Weights of a small transformer language model.
Size: 8 layers, 56.9M parameters.
Each number is 500 + 25 x the weight over its row's rms, rounded and kept within 0 to 999. Layers, rows and columns count from 0. Numbers have three digits each. The size before them is the row's rms in percent of the matrix's.

# layer 2 attention output (transposed), 512x512, rms 0.0901, rows 474-495, columns 192-255
086:507492520549516496469540441498448536482481505479490503532525456504458499488507517471527504505489458531460546510490509436488530504456553486518490519500506520515521502519521478509480466477551471
088:511544509497538496488450483516473492500468474514539488476501526525477452533513482543498500495540510538450479500519545508509458484528491533532520522514501532548525556481481441506515504499513459
092:467516552511489485474526520504462499513469494507507480490491534525533501473521536526495538449494476470503489508538514522511482501542474499470507489512529539521534508482493517481496512504486518
093:518519496463499460523498507513515447507480503484494550531511537495527513505462463469519468480499497524473447517471522515486500494502520508472455479466475518520514476534489514505528541499496538
090:507546472474489510515518507508419534522457505527541490506524498492495501485475474442496475554430462522455498518485493556505506467466482510473495511498530534506508513472494543469504492563530486
096:492509482497534454506454489481531519506507542519534512500532476522445525502507515503463508460530491476533475499483535469498478495496480502478469529490504497529501472507479496504536485512484501
092:435495493457515484544493524495472502520473499496522465471496459512476488496575487496495509493433544488516516514514515442489481489518550487489517515484504470499544510546473521498528512502464511
093:481498526478517495488505475496521520468528516546529502568520508553472525495494496473492514495482516523488487474488484468509560561496524500472503504504519521531501515476505507504489487533514504
092:507497466505526504468485531498514503517492516522512585513527519510530480541508528518494487451489498519505525501460508524508486443467488504491497516515519510476471519483472502488532476503478480
086:511511512474437499507504523521478505548542481474495522470469522519515474498571515486455506477521484478410504527503482514488519525479510540521516542474471504540505481480518479525523512544464516
085:489465496497501478485499534508472520462532520504526552522539527501516498504475505530552493493527491495526539529500514539484518478543502484490499540506508526495508461452473473439526500482495519
094:454489502492460527505509517530511526507502485494514520530484511472518501456481478517494488539498490470511495493494489464529503501523500513514477515513491486514487504481566541510513519511524486
088:505499513491439531513541517502468525494521478455520494453466504522506484531477502518517474533462496516505523505523498527528457490493517526446460483487525481495515478489465448499482468487510504
092:476495512488464494505527515542458480506468517515514465515502510530505482468477466468527492535509491520508497525507559446477504527512496477489500469519499494499467503484496484541503501504470524
087:481522496480479490489488453510473480471474506521507492496530471492495523507473484487491509500452525447498478520467485520504482448483509505469482467477500464484519529483445451486488484473521472
088:502548478496491470470492522487497480472526488526516515501494505507488473507482452522521511455472488480507536511513539482488475475518518491515495485473537498471497472456483481536466497483500493
090:504487481493517509503496538469506498525493500481463479502492516497497491492518509524540504523498491548502471486466520486497551541516517493444526502470487487504456497405518524503521504515499503
092:537473486536512481503527522487495531480500497508455466527480536492531501489487484503522464513466458538483488515516468532532475510472482521494525501499514507531498447533500512501475487489535519
088:496522510519487511482490496477482492481475476509535477511538530475438520506471475477470519479488499520479493523493473464505460512512528522526498486487480462524511500498499479472489465505479502
088:511468477465475503504461495463533529458486482487513511528480503526571528498488503448479537478477493533528499428482514513499534558504502513542535503530517504520492491527512463536464479500532472
088:496451470474525510474506491482500505521528493500481477545527536510488470484466509409530534487462512546516500484512544504492518497500512459500436487488527492461473499522523514510488505599485502
082:442524447494460493512523487505474505505474466505512472477438490560500535467502494477536538489548539527491539486480510520486536477523485507450489498518559478520487490505518482492484491559511570
# layer 2 attention value, 512x512, rms 0.0254, rows 475-495, columns 192-255
089:474475546475497545540477489463506527491527550500439507516514495537503483504489506487476468549474473479477540512512495522475505502485489512502520498487470464500524489504511529479498474493500513
088:503460498480550552499475513479503523493518496551523513535488434488488488509492526481550500513491476458486454514442499495499541477469481538511471508512481500533499482501532486519482507467473508
090:455504507523476486474523516495497479474509489463507457487491511515503481508526514529492495544512468496520537501486491528537506515506491508485532546503538483471481481467492510521498477489511511
092:524514477537483526467496467477513558457520518461499509519481467465478495486511544503551505495555526502498515516519497444479531483527496488470511480485527539510538489534486465504473556450523526
096:476493500497520523512524508496474488522488422503460474450500527498501472489534499450469481476478490471505523520456501532486534509488523469525536486521463499475477467514476483463468519525500512
085:481513537507557524494555470498503505485530498484522523489568514487483507523473480516466525502536492509504476494512505514519497495526471502548460492485498478505483512478501497489481512553497435
091:528469473510494477541453507453499495479495470457481512470509488488498482472552476518457498516506500494512485487487540526544492489521543487484500521530527448482490504513480515482493485483465495
090:525480473553482507499488488473529519522484486482470480532460517512497475476521508477510524526525489506516499508506491506499542562525500516499511458524472503484554493492549520445449509483497464
089:538451462526555480450520551484475572461454520537526538505546502532557527466456455545476526524482523503534473505493483485481487513498454465512519504455536496464522494494511470511455448510512475
086:481493517537505524512484480485497479542473467496479540491485528467497538493535518490472518510468527474502469528524475507572472533463502459539498462494432466513490505540530516538466497511494491
088:496484472528514486501507530482544495510511506508478504505523481497553501536540474462499496483483541531499509484455479564493513474497473510504506505492564502538483520501479461520441492486473510
091:504507481465514494478472481531529502474482516495529515451492526500530484531482484538491498514520496515551515481493526504533503475530486464512519490442530503524520510474499485528492503486514533
097:507487488471510491458449490473496507488550512470503521487511487492530479458493535528483510480452480493518491485490500516515510488536504502488511469498469517497496512551477516481490494519485521
086:502517481565503476499484489536512494470524486491531516475505513501517485492543504522489489509513497517515519508551525459521529528541478510481485521514507521520477529525534515511518545538516538
090:483510445513513560526546452556516541515484510468534504473471550496496502488495529482482453520517473496508518503505542478564513514502500509517492512449441510516474472545543541461507534540494482
094:503481498460472473496468485511473512456496512494508514473509481523476521513473490491501521514461493463462533515562496497455504483488491503520494508544511492525511458523485546519501437445505510
088:473506509467514535474550525479518506481487549475503525512494416513525471480492501521485507506515525478492523518535505502431499527511475473508519493492535446502511520482512472494530494527484503
091:494469511482505463542493428522497511504530493541511475479469482526501507504497487521496518468507535514460446500526476542464466447502524557441497491478500529458489517512472508516510523514482525
088:518514526498484507508504476485496508549496512521534507489475494504447499450490479499538466544464515529523503512493477489503430493500520500490495528486452476504481526526510493500511516466532502
087:528518525499470487521504476528501509464512510462514529487518486482503512468545480467513488505538524514524537521452509512513499452523491517491533488513457494479501513505501503497486549488529563
089:521496517458534507469483525523515523477477521505558481562499466499545506503521489510497437532474493480509504493499499525487497510500523484543514490461490491483517536483545483524506488438479486